Each number is 50 + 15 x the weight over its row's rms, rounded and kept within 0 to 99. Layers, rows and columns count from 0. The size before them is the row's rms in percent of the matrix's.

# down: layer 5 MLP down (transposed), 896x224, rms 0.053, rows 20-79, columns 56-111
# up: layer 5 MLP up, 896x224, rms 0.0588, rows 21-80, columns 56-111
down20 089:73 67 40 35 64 32 53 64 76 45 54 47 63 65 34 66 53 50 43 28 30 51 61 70 59 67 45 77 37 48 31 63 74 57 46 51 61 69 72 40 58 33 47 30 49 44 47 32 68 40 54 51 52 46 77 37
up21 081:57 65 49 63 40 47 27 53 41 32 69 52 40 35 57 52 53 51 68 39 62 46 14 49 53 56 61 57 48 39 45 69 44 35 54 63 67 71 47 69 35 48 49 43 68 57 67 63 51 40 37 63 65 45 49 56
down21 087:41 53 49 63 30 57 52 46 40 62 53 46 61 12 35 56 42 62 64 39 38 58 58 53 53 68 66 22 46 43 62 71 49 21 53 55 52 41 80 49 67 63 57 68 71 52 45 63 66 51 41 64 37 39 80 59
up22 090:46 49 70 43 36 62 55 23 45 54 71 26 35 34 55 43 53 41 45 40 65 67 87 52 73 44 41 74 49 21 53 53 22 51 50 60 61 26 48 47 52 49 40 90 62 62 62 42 28 47 48 37 42 56 65 41
down22 096:68 54 82 46 47 52 37 68 62 52 25 62 58 60 63 36 09 33 57 60 53 50 49 31 60 38 65 45 59 53 43 92 63 43 66 55 58 58 36 53 57 68 68 50 37 70 59 45 35 30 55 60 35 49 28 37
up23 097:63 27 91 53 61 41 42 49 46 16 64 66 43 15 18 62 64 75 48 64 40 76 37 58 51 72 60 38 29 54 77 34 54 40 39 65 44 45 48 54 55 32 49 51 33 60 56 37 28 72 56 32 52 66 47 59
down23 099:62 65 82 63 32 35 45 46 36 53 50 68 52 47 17 56 34 30 65 30 76 50 37 45 57 39 43 62 38 56 51 33 54 40 60 61 64 45 39 57 31 33 62 31 68 62 74 47 33 55 17 23 44 39 69 61
up24 123:49 31 43 68 50 26 66 47 65 70 55 50 32 25 67 56 36 34 43 52 64 41 50 49 75 63 74 66 49 53 62 68 58 53 54 64 52 52 77 39 41 45 56 58 57 48 54 51 76 86 43 37 59 60 41 48
down24 108:40 70 61 52 46 73 66 20 48 65 50 38 67 48 59 51 40 30 68 60 65 73 53 53 61 62 56 46 59 45 77 55 29 29 50 38 36 86 41 27 61 39 81 29 55 26 62 76 71 55 53 78 44 49 62 34
up25 098:51 31 55 45 56 44 43 52 50 22 56 44 37 46 48 82 52 43 59 72 44 27 66 56 61 55 28 71 68 74 27 72 45 81 24 48 33 76 51 46 43 38 45 28 45 70 24 76 56 49 34 67 47 86 59 34
down25 101:74 38 37 52 45 40 46 50 46 54 28 50 43 26 74 67 45 69 67 20 52 64 47 60 39 61 64 71 43 55 49 46 65 68 32 68 51 25 48 77 32 59 32 50 45 83 57 25 59 58 45 23 36 30 66 50
up26 097:54 36 53 43 38 57 41 43 45 70 62 35 54 47 74 43 39 48 73 28 54 80 31 52 35 84 52 49 62 46 40 52 59 27 66 58 55 69 61 64 35 50 44 65 75 65 57 61 55 56 62 59 48 44 48 63
down26 108:51 32 53 43 42 61 47 35 25 50 63 63 42 79 40 28 57 62 72 59 77 35 71 50 41 29 62 78 60 40 44 41 62 54 65 68 35 61 44 60 69 32 61 65 33 55 62 68 65 19 47 83 50 28 58 45
up27 093:50 25 46 56 71 70 85 41 58 47 49 40 45 40 44 74 76 60 41 33 22 48 65 34 26 31 50 56 54 46 69 45 53 56 41 43 48 76 36 38 26 19 68 62 43 49 46 86 56 56 62 30 53 81 38 66
down27 092:67 62 81 54 36 42 30 84 47 86 43 76 51 53 41 30 40 58 39 56 55 46 24 60 67 42 53 39 46 31 23 86 64 59 63 46 44 37 71 35 48 79 54 46 66 57 68 42 53 79 58 46 62 36 32 35
up28 103:59 06 21 58 25 32 50 91 41 62 49 42 57 41 43 27 56 47 48 54 80 64 47 43 61 79 35 33 55 40 38 75 37 34 30 31 57 77 26 50 22 58 37 89 58 60 31 28 60 60 40 69 36 73 61 46
down28 099:48 72 08 48 23 39 44 56 39 45 55 30 58 43 65 52 47 49 56 62 29 41 56 46 40 48 33 47 44 61 35 73 40 41 79 58 76 57 41 71 48 81 62 48 53 57 35 55 71 79 63 61 63 48 68 23
up29 107:42 34 47 42 75 39 47 53 52 33 32 56 55 30 40 53 60 55 50 81 45 35 59 47 59 63 62 74 30 59 37 81 15 56 51 46 54 29 52 49 30 52 49 51 77 39 55 42 38 46 41 12 42 53 45 56
down29 106:63 49 56 62 49 34 28 57 50 40 56 56 40 49 57 29 49 66 60 70 58 44 23 44 33 75 26 51 54 85 52 52 35 44 45 58 66 35 63 49 61 58 36 33 62 25 48 46 50 41 43 61 32 54 73 78
up30 101:29 48 65 49 44 48 63 30 62 47 44 50 60 29 58 39 33 56 59 42 50 55 43 55 31 62 32 54 70 75 35 56 49 44 59 64 31 53 47 23 35 68 47 52 40 46 40 61 51 65 64 60 46 56 79 56
down30 102:39 41 51 53 49 67 43 53 40 40 38 74 19 39 53 41 40 43 22 86 29 41 69 46 37 38 44 60 61 30 44 56 49 32 37 46 45 59 40 53 68 31 44 30 45 70 40 59 56 43 48 54 68 70 61 62
up31 103:39 67 28 38 70 46 54 40 49 50 44 59 50 36 38 47 54 96 55 32 29 69 44 59 64 21 08 57 53 52 30 53 53 41 44 43 50 71 42 35 40 47 23 50 66 72 67 90 50 58 65 74 58 51 51 33
down31 099:58 42 82 42 32 46 35 88 64 58 52 42 54 47 65 43 50 38 58 39 29 12 50 40 24 57 72 49 41 66 31 41 61 40 26 69 51 53 52 33 58 67 59 49 44 48 66 80 48 55 49 55 37 27 51 58
up32 123:51 30 64 81 57 23 21 38 71 15 47 46 42 20 34 61 46 52 14 53 48 50 54 68 67 47 44 57 60 47 72 34 51 30 46 26 68 48 68 42 62 58 74 83 53 55 52 62 46 69 55 59 69 39 46 41
down32 109:50 57 45 52 44 35 46 47 61 57 46 32 45 32 57 56 34 57 48 45 71 69 31 33 48 65 40 54 62 42 42 36 35 61 79 69 41 39 61 56 46 59 82 30 45 42 48 46 57 21 46 34 66 47 33 64
up33 091:46 49 23 56 67 56 64 63 37 36 22 74 65 31 61 48 33 35 35 40 54 80 41 45 63 47 59 41 57 56 40 50 75 49 77 50 35 60 42 44 53 40 60 49 54 72 56 59 61 66 34 42 84 66 49 59
down33 100:64 49 31 53 54 55 79 50 72 60 45 49 24 80 59 74 30 84 80 36 81 82 91 59 43 66 52 59 32 50 71 36 36 46 53 09 36 36 40 63 38 37 67 54 61 77 70 39 50 43 46 62 69 62 51 50
up34 101:26 17 46 51 53 37 37 68 51 59 39 50 59 45 30 34 31 72 55 52 39 51 50 51 49 64 44 49 48 58 55 35 84 65 60 52 30 54 26 58 65 56 59 54 71 53 66 62 33 57 31 35 49 47 12 39
down34 098:46 55 44 40 30 40 47 70 69 47 76 83 41 51 37 28 41 62 35 44 22 09 44 47 40 65 67 64 38 39 58 27 52 45 38 61 47 48 61 53 08 54 20 46 55 61 61 38 37 52 66 58 53 27 49 17
up35 096:64 52 29 69 58 68 54 43 64 36 52 41 62 44 63 25 50 49 43 36 32 39 40 64 45 53 62 63 26 43 61 52 70 87 51 37 42 30 48 32 70 60 41 25 33 26 59 62 58 39 57 48 44 52 50 64
down35 099:44 29 69 34 60 43 52 39 53 29 56 33 68 51 44 38 54 67 55 61 45 28 30 45 40 64 44 29 45 65 37 38 57 31 55 15 67 55 21 57 54 53 17 13 47 31 33 32 35 46 82 31 20 58 56 34
up36 100:56 46 52 64 60 38 73 69 65 50 62 74 27 57 35 59 35 61 44 36 48 68 52 57 54 31 64 40 43 72 70 24 52 55 37 30 61 25 48 65 86 34 65 51 52 48 52 40 72 35 74 63 60 66 45 67
down36 106:29 55 32 70 68 75 66 57 62 51 44 38 55 51 55 44 67 12 65 56 24 67 33 55 34 55 41 33 54 54 49 36 28 27 38 34 18 78 34 56 58 60 53 26 29 70 27 60 74 44 66 60 51 71 36 62
up37 104:55 38 46 41 63 39 25 61 62 61 22 61 55 58 62 69 53 52 36 62 52 68 38 62 86 59 42 46 88 63 08 80 58 58 50 65 48 84 68 49 61 55 63 81 44 71 46 46 22 34 62 71 66 70 56 21
down37 105:45 93 31 69 27 36 66 47 37 45 44 47 73 32 73 51 65 36 49 49 73 40 68 50 46 68 40 31 52 70 42 54 51 41 57 41 68 31 35 38 59 48 59 57 67 66 58 87 24 64 16 41 33 60 72 62
up38 104:57 54 43 40 60 74 37 61 67 19 54 22 41 31 47 71 66 61 58 53 36 14 48 62 49 56 66 66 48 64 68 69 65 63 52 14 41 56 43 53 49 67 32 38 66 53 29 45 40 52 33 47 51 69 39 32
down38 106:32 45 47 48 24 78 31 20 38 73 56 50 38 33 04 52 44 55 50 35 56 45 44 33 60 52 64 50 48 63 54 53 63 58 50 44 54 34 44 38 45 12 29 28 16 39 38 59 44 67 67 48 33 39 32 51
up39 102:65 56 50 37 16 56 76 33 53 49 81 53 54 37 41 36 69 46 37 29 54 31 53 68 16 36 74 35 37 53 31 27 40 33 63 38 57 57 66 26 36 54 68 80 44 37 57 54 51 50 38 32 34 70 60 24
down39 103:52 58 67 51 45 85 78 32 47 29 42 64 21 33 67 33 44 39 71 42 29 73 63 38 43 66 38 55 34 44 44 54 51 54 54 51 56 40 17 61 64 61 47 47 48 61 39 62 36 72 40 50 22 80 42 72
up40 093:61 37 30 32 60 34 65 62 53 57 55 38 36 55 36 22 50 45 68 79 56 47 28 73 53 66 37 63 49 44 46 40 69 40 68 33 58 60 21 35 50 83 19 41 54 25 65 71 61 68 51 11 62 56 64 55
down40 096:57 74 66 50 55 89 40 52 68 65 33 43 28 49 66 46 55 74 26 48 73 63 42 36 31 52 58 57 42 38 46 40 35 62 43 63 22 64 39 34 71 44 49 40 35 32 59 57 62 57 48 18 62 68 45 62
up41 114:59 74 63 21 18 39 31 37 56 47 79 61 63 62 43 61 41 69 51 76 67 59 60 64 57 53 61 63 52 25 89 47 44 53 84 46 62 28 36 70 62 65 32 34 39 48 36 56 60 70 45 45 67 33 46 50
down41 103:11 33 51 32 58 30 57 62 47 23 68 41 49 59 59 56 38 56 35 37 43 65 36 42 66 30 56 28 65 64 65 48 52 25 69 51 46 48 47 20 35 48 81 47 59 33 71 60 59 52 53 37 69 34 37 28
up42 105:46 54 77 38 64 61 70 48 34 69 57 41 56 49 44 66 33 75 35 46 54 77 26 81 42 43 53 50 34 54 41 58 68 61 43 45 66 60 57 41 40 42 34 59 44 63 42 62 32 39 36 75 78 46 45 63
down42 100:82 42 31 66 52 66 44 31 31 46 37 34 59 53 18 79 38 02 56 56 51 69 50 46 85 47 45 69 47 19 43 54 60 34 62 57 31 59 52 40 48 15 36 77 57 30 58 67 68 39 38 64 45 60 55 58
up43 085:53 40 41 66 47 54 66 35 66 47 40 62 46 57 31 56 30 49 71 45 41 58 61 81 59 52 68 50 65 43 62 51 39 59 42 61 46 74 50 69 28 50 35 62 61 99 42 48 43 54 58 58 63 39 53 70
down43 090:59 45 42 51 37 68 24 34 66 54 66 60 73 35 68 61 60 40 19 46 68 66 97 55 34 69 51 69 64 67 46 43 64 27 66 57 43 43 70 66 50 49 40 54 80 54 46 77 53 47 19 48 48 61 64 66
up44 111:78 77 68 58 48 47 43 52 31 64 61 37 62 36 59 59 16 56 27 36 50 57 53 68 38 58 54 48 65 82 58 61 98 67 32 46 66 43 95 52 56 77 41 39 29 54 42 51 59 60 45 34 69 49 61 75
down44 103:55 58 49 69 40 32 53 61 54 63 47 63 44 62 96 22 47 47 25 62 53 58 68 76 47 64 47 60 40 48 54 34 34 20 37 34 49 47 40 64 47 62 42 47 67 59 39 56 56 49 40 69 41 37 39 44
up45 084:74 45 36 63 52 68 59 53 53 50 81 26 33 51 70 54 59 51 69 71 42 66 64 45 81 60 01 63 31 40 56 49 52 48 62 45 70 40 72 47 53 48 10 64 43 39 40 56 56 65 71 33 58 51 44 60
down45 092:43 73 64 51 39 30 50 51 52 63 37 66 35 70 45 52 71 48 57 43 41 44 69 65 30 50 24 63 81 48 46 75 55 54 73 62 44 30 43 59 61 49 52 62 52 31 56 50 42 61 25 45 40 54 42 74
up46 097:84 73 62 69 46 37 18 58 53 30 24 70 26 55 53 65 16 38 49 68 19 40 59 46 42 48 45 32 25 67 56 54 36 66 31 58 55 52 58 25 99 39 27 31 69 71 45 48 61 34 74 54 66 28 82 48
down46 095:50 70 48 19 59 39 36 88 57 55 79 62 42 29 59 69 45 01 40 49 68 61 56 38 52 39 64 20 42 63 40 41 57 27 64 56 45 52 46 76 41 38 35 66 36 36 26 51 45 37 66 37 27 48 47 47
up47 112:45 20 76 45 61 73 72 57 53 41 40 37 80 38 57 40 52 49 47 62 69 24 55 63 54 57 78 64 44 52 48 85 52 54 63 50 32 34 61 34 76 44 60 63 58 57 21 35 37 21 48 41 35 76 68 55
down47 105:49 48 46 42 42 39 58 46 78 67 46 52 43 56 41 73 55 49 80 69 36 58 28 62 37 56 45 68 64 89 67 53 47 61 50 39 57 63 84 57 55 67 61 33 49 40 41 83 50 61 50 69 67 44 69 34
up48 114:46 52 56 33 56 48 41 54 46 40 55 67 19 27 59 19 59 64 79 60 63 39 34 50 70 57 41 44 60 62 63 53 66 56 85 68 40 42 48 92 55 44 13 54 63 35 38 55 43 78 60 38 52 63 47 65
down48 105:36 68 47 34 45 54 47 57 34 67 61 90 26 43 77 36 67 39 45 66 56 79 43 48 47 60 53 58 65 21 40 51 71 70 54 68 63 41 47 79 31 48 23 49 44 48 58 48 31 44 38 46 33 32 60 56
up49 097:48 68 40 39 69 53 58 50 46 32 55 87 47 32 53 65 73 85 67 39 67 57 47 31 30 38 61 41 66 26 30 48 34 44 54 33 82 26 90 47 80 29 38 64 51 56 43 24 65 54 49 31 54 25 55 37
down49 098:59 54 36 43 44 42 65 43 57 71 71 56 28 45 38 45 55 51 47 38 40 64 43 70 67 59 52 34 54 48 37 31 33 38 54 46 45 45 72 43 17 64 55 28 62 41 64 40 15 43 58 61 41 50 60 55
up50 101:44 53 71 45 68 68 74 40 69 41 41 55 44 23 38 57 78 33 72 64 32 44 30 37 56 18 57 63 43 26 21 58 42 50 75 50 28 44 72 61 65 43 54 73 92 84 55 34 50 49 52 61 57 54 52 43
down50 106:32 45 60 48 66 60 47 36 58 44 28 54 56 53 30 61 74 33 37 32 55 53 27 64 54 44 67 57 65 22 48 46 37 51 31 63 44 57 63 53 32 81 63 40 69 70 40 42 63 41 20 37 42 49 14 32
up51 099:47 40 46 59 35 68 64 56 60 44 53 47 63 62 64 54 21 65 44 51 56 53 36 46 67 64 44 59 28 47 50 44 67 32 78 56 30 72 42 63 55 60 74 58 72 62 85 49 47 26 47 33 65 68 45 46
down51 102:65 49 43 68 69 64 55 66 80 45 04 54 64 50 70 33 73 54 17 53 46 76 37 44 31 46 69 64 64 30 43 39 46 60 39 47 37 63 49 47 32 46 19 28 59 78 39 54 55 47 32 42 82 45 55 73
up52 109:76 44 45 61 50 64 66 79 44 65 34 58 56 38 51 47 47 73 41 52 47 31 48 43 63 58 34 59 32 61 35 67 55 63 74 64 54 62 31 57 80 57 51 80 69 70 48 58 81 44 39 56 50 63 41 57
down52 099:37 37 32 35 43 59 44 65 26 69 28 59 53 47 50 50 42 75 63 51 83 82 45 62 38 34 51 53 69 58 50 63 44 36 35 23 42 41 54 41 46 74 33 18 32 18 64 14 49 51 54 54 50 41 74 59
up53 090:45 52 63 75 38 42 44 42 50 53 48 52 52 48 57 67 47 59 24 73 58 43 18 75 68 35 30 47 65 51 33 43 44 30 48 53 55 48 61 49 61 50 49 58 76 39 76 42 65 65 60 53 80 34 66 52
down53 090:44 61 65 51 31 37 52 56 64 44 80 45 74 40 50 34 61 51 51 48 67 49 58 54 44 62 50 45 49 77 65 17 36 57 46 43 44 30 69 67 47 62 59 47 58 53 40 29 15 51 54 60 41 18 61 55
up54 123:44 26 59 49 41 77 57 29 43 64 75 37 66 27 26 65 49 61 77 51 21 54 26 59 47 47 24 42 38 31 39 68 76 68 84 46 25 64 41 59 44 35 33 57 66 48 53 42 61 43 65 59 44 13 56 50
down54 118:35 51 50 71 61 64 26 35 34 68 55 43 83 45 34 54 62 32 45 45 33 51 72 49 66 45 57 43 32 49 70 43 50 74 57 68 50 29 11 53 50 64 75 67 41 26 57 59 56 31 37 48 53 44 71 63
up55 107:37 17 27 60 47 67 60 54 59 38 43 49 27 35 11 50 50 44 59 61 43 56 54 68 54 55 07 48 61 57 26 59 54 37 51 93 50 55 12 68 78 50 30 50 50 53 39 55 47 59 55 53 57 52 48 68
down55 102:51 65 46 63 32 68 85 63 44 52 53 62 45 72 49 69 45 33 80 63 06 51 66 67 59 53 60 67 56 22 34 48 51 04 53 64 36 64 58 34 66 62 63 51 38 44 79 58 27 55 52 18 61 46 39 50
up56 081:56 38 45 35 55 36 50 43 21 63 36 39 36 35 67 53 64 65 41 44 47 49 72 51 49 45 44 48 50 52 28 56 73 46 56 42 55 43 56 74 49 49 49 61 35 50 24 55 51 60 39 62 50 49 15 46
down56 090:40 29 54 54 53 57 35 50 32 56 44 47 45 64 31 27 70 66 76 50 39 37 38 50 73 38 40 37 50 56 31 62 59 49 53 52 59 61 60 77 46 42 57 40 82 27 12 67 43 40 36 37 33 46 17 47
up57 108:36 45 42 41 43 43 51 61 23 57 43 54 36 76 55 38 68 53 51 53 31 49 59 47 89 65 61 54 33 65 33 71 62 58 55 56 63 36 42 41 52 46 32 61 52 67 38 49 40 50 24 41 69 26 37 78
down57 100:54 13 70 27 34 55 40 60 75 59 52 53 72 36 44 49 26 38 66 57 63 65 34 48 54 60 59 41 58 70 35 63 26 43 62 25 59 74 27 46 35 49 32 67 72 68 47 65 79 50 38 45 63 31 52 49
up58 108:45 40 59 17 63 31 54 25 50 68 44 66 51 44 52 35 48 56 61 40 68 86 72 58 66 78 43 24 61 55 40 50 19 74 45 27 30 52 20 53 38 54 31 42 44 54 17 49 58 46 52 46 48 74 25 42
down58 104:50 70 30 60 41 37 59 48 71 32 44 53 44 68 34 59 56 45 41 53 35 28 27 23 51 09 54 33 12 63 59 45 42 29 73 69 69 36 15 65 39 59 52 78 48 33 71 41 56 31 55 66 55 64 59 72
up59 094:58 66 32 54 64 37 39 33 57 28 45 43 51 37 47 31 44 81 48 59 40 67 68 63 54 53 50 68 24 49 61 45 37 54 28 60 25 36 36 42 69 42 32 40 32 56 33 62 69 57 63 48 84 28 43 56
down59 099:45 42 44 59 32 40 44 50 48 23 32 63 67 47 73 37 62 60 59 76 50 52 74 52 28 36 56 49 67 63 52 51 40 42 35 40 30 81 73 42 55 33 51 28 67 28 46 48 46 64 75 29 39 44 43 35
up60 108:30 22 67 33 55 51 71 41 39 67 34 33 74 49 65 26 68 52 58 52 65 33 50 58 46 69 62 58 37 84 72 71 47 72 56 30 62 57 55 31 46 34 54 71 60 59 50 44 68 40 56 42 56 53 51 51
down60 102:63 28 52 44 24 66 60 84 40 27 46 62 40 41 49 46 48 56 07 77 54 82 51 80 68 38 69 59 61 71 44 36 60 48 59 39 22 56 64 27 68 14 48 41 38 30 31 48 59 38 43 49 43 51 55 45
up61 087:54 30 49 55 64 62 62 49 48 62 41 57 53 70 65 69 04 66 74 27 58 48 61 52 32 63 74 60 53 47 54 66 67 55 57 26 29 57 62 70 56 27 63 70 63 70 67 75 52 34 49 52 50 60 52 51
down61 090:65 65 67 53 55 55 40 53 86 63 24 49 34 98 50 50 48 27 29 61 52 33 51 56 55 59 35 58 49 59 40 66 23 53 50 23 38 64 51 60 64 31 64 47 72 66 39 60 52 27 40 47 21 65 57 58
up62 101:53 46 32 51 57 72 37 31 38 38 49 54 64 69 59 38 54 61 49 35 45 48 57 39 55 49 54 65 67 50 70 49 61 70 90 26 35 70 55 71 39 41 47 71 44 57 50 53 51 80 64 51 46 62 49 59
down62 102:45 53 53 57 34 08 31 41 22 51 46 48 58 53 51 28 60 58 58 59 49 28 52 46 43 61 72 57 44 37 52 35 46 50 63 36 25 51 50 58 63 63 99 44 51 37 29 58 55 49 47 28 56 62 36 53
up63 106:62 37 43 32 51 37 62 78 29 50 48 47 44 36 57 26 70 46 35 34 30 71 49 55 45 69 54 60 21 28 55 43 62 58 56 52 43 70 49 63 40 57 51 52 21 61 66 22 48 63 52 47 37 26 34 66
down63 097:50 42 65 71 37 51 47 57 32 49 33 33 38 34 36 26 38 36 38 58 30 12 69 39 40 31 56 48 42 65 46 46 56 65 53 83 50 62 61 23 34 35 57 33 38 45 47 45 53 36 34 34 23 38 51 61
up64 098:65 41 10 51 61 73 65 35 57 62 38 48 50 53 47 48 59 67 79 59 47 50 67 70 69 69 48 44 48 38 33 49 50 47 68 50 77 32 68 55 63 45 63 70 72 35 63 45 53 48 47 43 31 46 40 41
down64 098:70 54 63 66 56 41 64 67 17 69 65 49 71 73 63 26 53 31 52 79 40 57 40 59 62 63 62 59 52 59 53 48 58 47 29 38 21 57 36 46 16 57 41 49 43 18 45 52 75 71 50 39 35 48 51 28
up65 087:61 43 38 64 32 83 45 56 22 51 56 36 69 39 53 74 46 58 47 49 46 67 55 55 33 63 21 64 59 19 18 57 74 23 51 37 64 31 37 61 55 57 36 34 55 60 64 46 70 61 52 51 60 65 67 58
down65 084:46 43 44 69 62 43 25 29 60 41 67 21 69 49 49 59 57 59 65 67 48 07 72 34 38 63 54 47 83 59 46 50 42 34 54 54 65 51 41 59 21 67 41 36 35 48 14 56 24 67 71 46 49 68 54 78
up66 102:99 40 57 64 53 63 50 45 59 38 16 77 46 27 72 60 56 61 36 50 59 40 47 47 40 25 49 49 30 57 55 39 25 49 53 43 37 28 64 16 64 51 51 60 63 33 55 36 49 36 51 31 36 50 43 27
down66 100:25 66 23 55 68 58 43 67 53 64 36 37 36 55 50 45 59 67 61 43 35 50 48 34 49 72 35 57 68 70 55 78 68 71 48 61 41 45 66 44 42 66 53 82 42 68 59 59 43 46 60 53 60 37 52 28
up67 104:41 32 51 46 36 40 43 51 57 73 49 47 57 43 56 69 22 51 35 39 46 18 46 34 43 52 60 51 58 64 63 47 30 58 54 52 49 40 48 62 37 16 79 69 51 17 50 35 36 40 27 24 71 46 51 43
down67 101:29 54 50 55 49 37 86 28 62 42 65 56 52 62 63 63 05 44 63 39 36 22 41 55 61 48 46 28 24 41 49 23 63 45 34 76 33 19 64 43 67 52 62 69 67 51 41 58 62 48 55 33 45 32 49 65
up68 080:61 15 62 55 49 58 40 31 49 45 33 47 59 51 46 33 13 33 62 72 46 52 63 49 54 49 45 66 71 58 48 40 50 57 54 72 39 63 72 35 46 32 51 65 52 61 47 50 08 59 56 59 52 48 28 62
down68 100:37 50 35 51 44 49 50 60 44 44 48 56 55 50 53 56 68 58 43 29 34 41 26 55 18 49 54 53 27 53 59 19 30 57 61 36 58 34 40 30 56 43 40 40 51 49 46 39 60 41 60 19 33 30 38 36
up69 088:66 57 44 63 42 33 70 24 34 47 36 70 35 24 46 68 65 32 54 44 49 69 42 39 41 56 83 49 60 22 60 53 64 62 72 62 30 47 66 41 40 55 19 50 60 34 45 32 58 25 68 24 18 95 62 48
down69 091:28 68 25 37 41 53 34 55 56 40 51 34 81 20 71 60 30 85 55 55 32 79 31 57 70 36 63 41 51 58 59 39 69 41 42 56 71 43 56 45 41 65 59 74 85 76 49 40 59 61 83 34 50 40 74 47
up70 094:47 77 24 28 63 55 66 42 43 50 57 90 51 41 37 57 49 65 72 70 40 69 62 49 65 38 71 61 56 81 53 58 17 34 48 47 39 47 68 64 44 35 42 62 31 59 43 40 48 38 32 38 55 51 61 59
down70 093:22 45 44 50 57 72 65 62 64 46 49 30 56 41 75 87 70 56 38 75 42 53 58 51 36 42 44 45 53 55 58 52 71 60 62 61 57 47 37 63 80 54 50 54 43 67 44 64 56 48 28 62 55 48 35 42
up71 095:60 22 34 52 55 69 50 55 37 39 13 38 28 55 50 46 58 77 42 45 46 43 48 43 34 39 51 50 70 64 28 61 59 39 71 60 40 50 68 47 67 35 36 51 49 54 53 64 63 32 44 42 56 59 59 44
down71 096:60 50 39 69 00 61 59 54 32 69 62 26 44 68 44 56 38 35 42 62 45 45 48 52 27 27 49 64 48 59 53 67 48 52 56 69 49 56 45 40 53 58 55 50 51 26 66 41 47 55 51 56 36 59 30 34
up72 106:49 83 48 26 67 37 62 58 53 44 60 53 58 50 39 66 52 54 50 82 31 67 43 69 29 85 60 33 44 55 42 27 26 53 40 57 51 48 43 30 24 57 12 56 53 46 43 51 65 69 63 40 56 66 59 51
down72 103:74 37 55 66 33 72 45 45 79 58 60 56 75 20 59 51 34 20 54 35 60 57 44 48 77 38 68 62 57 66 38 47 52 48 73 30 64 26 44 45 36 65 58 36 41 50 51 21 62 48 39 73 09 54 73 56
up73 079:74 69 44 76 47 53 63 40 39 43 40 45 41 26 46 58 58 52 34 62 41 45 41 57 70 54 69 89 49 66 64 46 61 78 48 66 60 87 38 48 58 50 37 48 65 50 63 44 54 61 91 30 49 66 90 41
down73 090:61 64 32 83 55 44 61 28 52 46 63 35 65 51 44 35 22 59 45 55 50 62 47 33 55 36 59 61 11 45 22 56 53 40 35 86 58 63 34 43 46 70 60 60 44 50 81 34 57 46 52 39 32 40 46 45
up74 105:78 72 37 49 29 63 75 70 34 35 56 33 47 44 49 47 61 10 78 46 43 59 55 62 86 49 60 47 33 38 34 31 67 69 52 25 30 67 38 60 34 34 71 48 75 57 32 56 55 48 70 61 49 64 36 43
down74 104:36 55 84 42 42 67 46 44 04 75 61 44 34 43 42 31 61 55 52 57 69 24 71 10 37 73 46 45 41 56 61 64 50 51 71 13 47 43 60 40 43 54 43 51 37 44 38 52 75 65 17 60 68 64 73 68
up75 103:53 36 87 48 37 27 68 76 42 55 82 35 35 33 43 54 68 52 55 73 57 52 50 68 33 54 60 44 43 69 39 64 61 83 57 30 24 66 46 14 57 48 46 31 54 43 44 48 42 68 61 35 47 37 46 34
down75 105:63 54 20 68 42 26 34 48 77 64 29 46 58 46 50 41 41 44 19 65 62 13 31 44 46 40 45 71 46 65 69 46 46 52 59 36 64 25 43 45 49 71 33 63 80 56 30 44 67 79 83 63 52 52 40 53
up76 107:58 55 53 47 86 76 54 46 17 60 51 35 27 50 45 49 52 31 49 67 64 53 64 59 40 61 52 37 60 38 58 70 53 18 41 76 42 50 60 57 66 40 77 49 49 64 49 58 79 14 56 36 65 48 46 66
down76 105:67 21 50 74 16 46 50 33 35 28 50 62 57 64 41 18 52 67 62 64 84 60 35 53 66 79 56 50 46 64 45 57 60 57 54 62 61 66 51 41 25 50 49 94 55 62 44 78 57 58 71 42 29 31 58 79
up77 099:20 51 17 50 84 65 57 35 68 38 85 60 43 23 60 36 32 51 39 46 57 35 66 48 53 48 60 68 56 53 29 40 42 52 47 26 55 66 32 30 66 56 45 38 33 25 28 49 73 41 41 35 76 72 57 47
down77 091:40 76 87 47 53 39 45 58 60 70 75 28 50 58 45 32 27 43 50 43 45 55 36 49 56 40 53 55 04 43 36 42 34 46 59 42 53 39 48 55 63 31 46 71 50 27 65 67 22 59 72 76 39 40 47 42
up78 078:48 39 65 65 54 41 27 34 63 55 47 75 45 51 25 26 35 61 71 18 45 40 47 65 56 49 39 55 60 24 85 51 39 35 35 64 04 27 60 44 19 46 44 48 51 31 36 13 65 36 43 32 40 48 67 38
down78 089:60 52 48 67 50 37 69 21 59 41 68 36 59 50 54 38 59 28 27 34 61 41 53 69 49 35 35 89 48 60 60 57 53 99 39 73 33 49 38 44 45 79 48 45 64 58 42 50 41 63 49 62 45 56 40 50
up79 101:66 56 80 52 54 67 53 54 45 21 52 70 31 54 65 51 69 47 69 54 55 37 48 45 39 32 47 54 70 45 75 74 34 57 67 58 33 38 16 61 17 48 70 35 71 21 65 49 62 42 41 67 75 61 48 52
down79 103:33 60 35 66 51 53 47 42 53 34 55 56 40 41 74 51 40 58 47 46 79 35 38 63 32 21 55 45 77 46 63 67 37 59 57 26 73 60 76 36 39 29 40 45 60 50 38 46 46 54 41 60 40 53 18 63
up80 112:34 41 55 48 69 47 49 30 31 44 36 49 53 39 43 26 55 56 21 54 67 58 29 84 21 66 44 68 50 41 53 41 43 49 53 56 41 42 25 55 57 42 51 33 43 44 26 40 78 45 20 75 55 42 29 63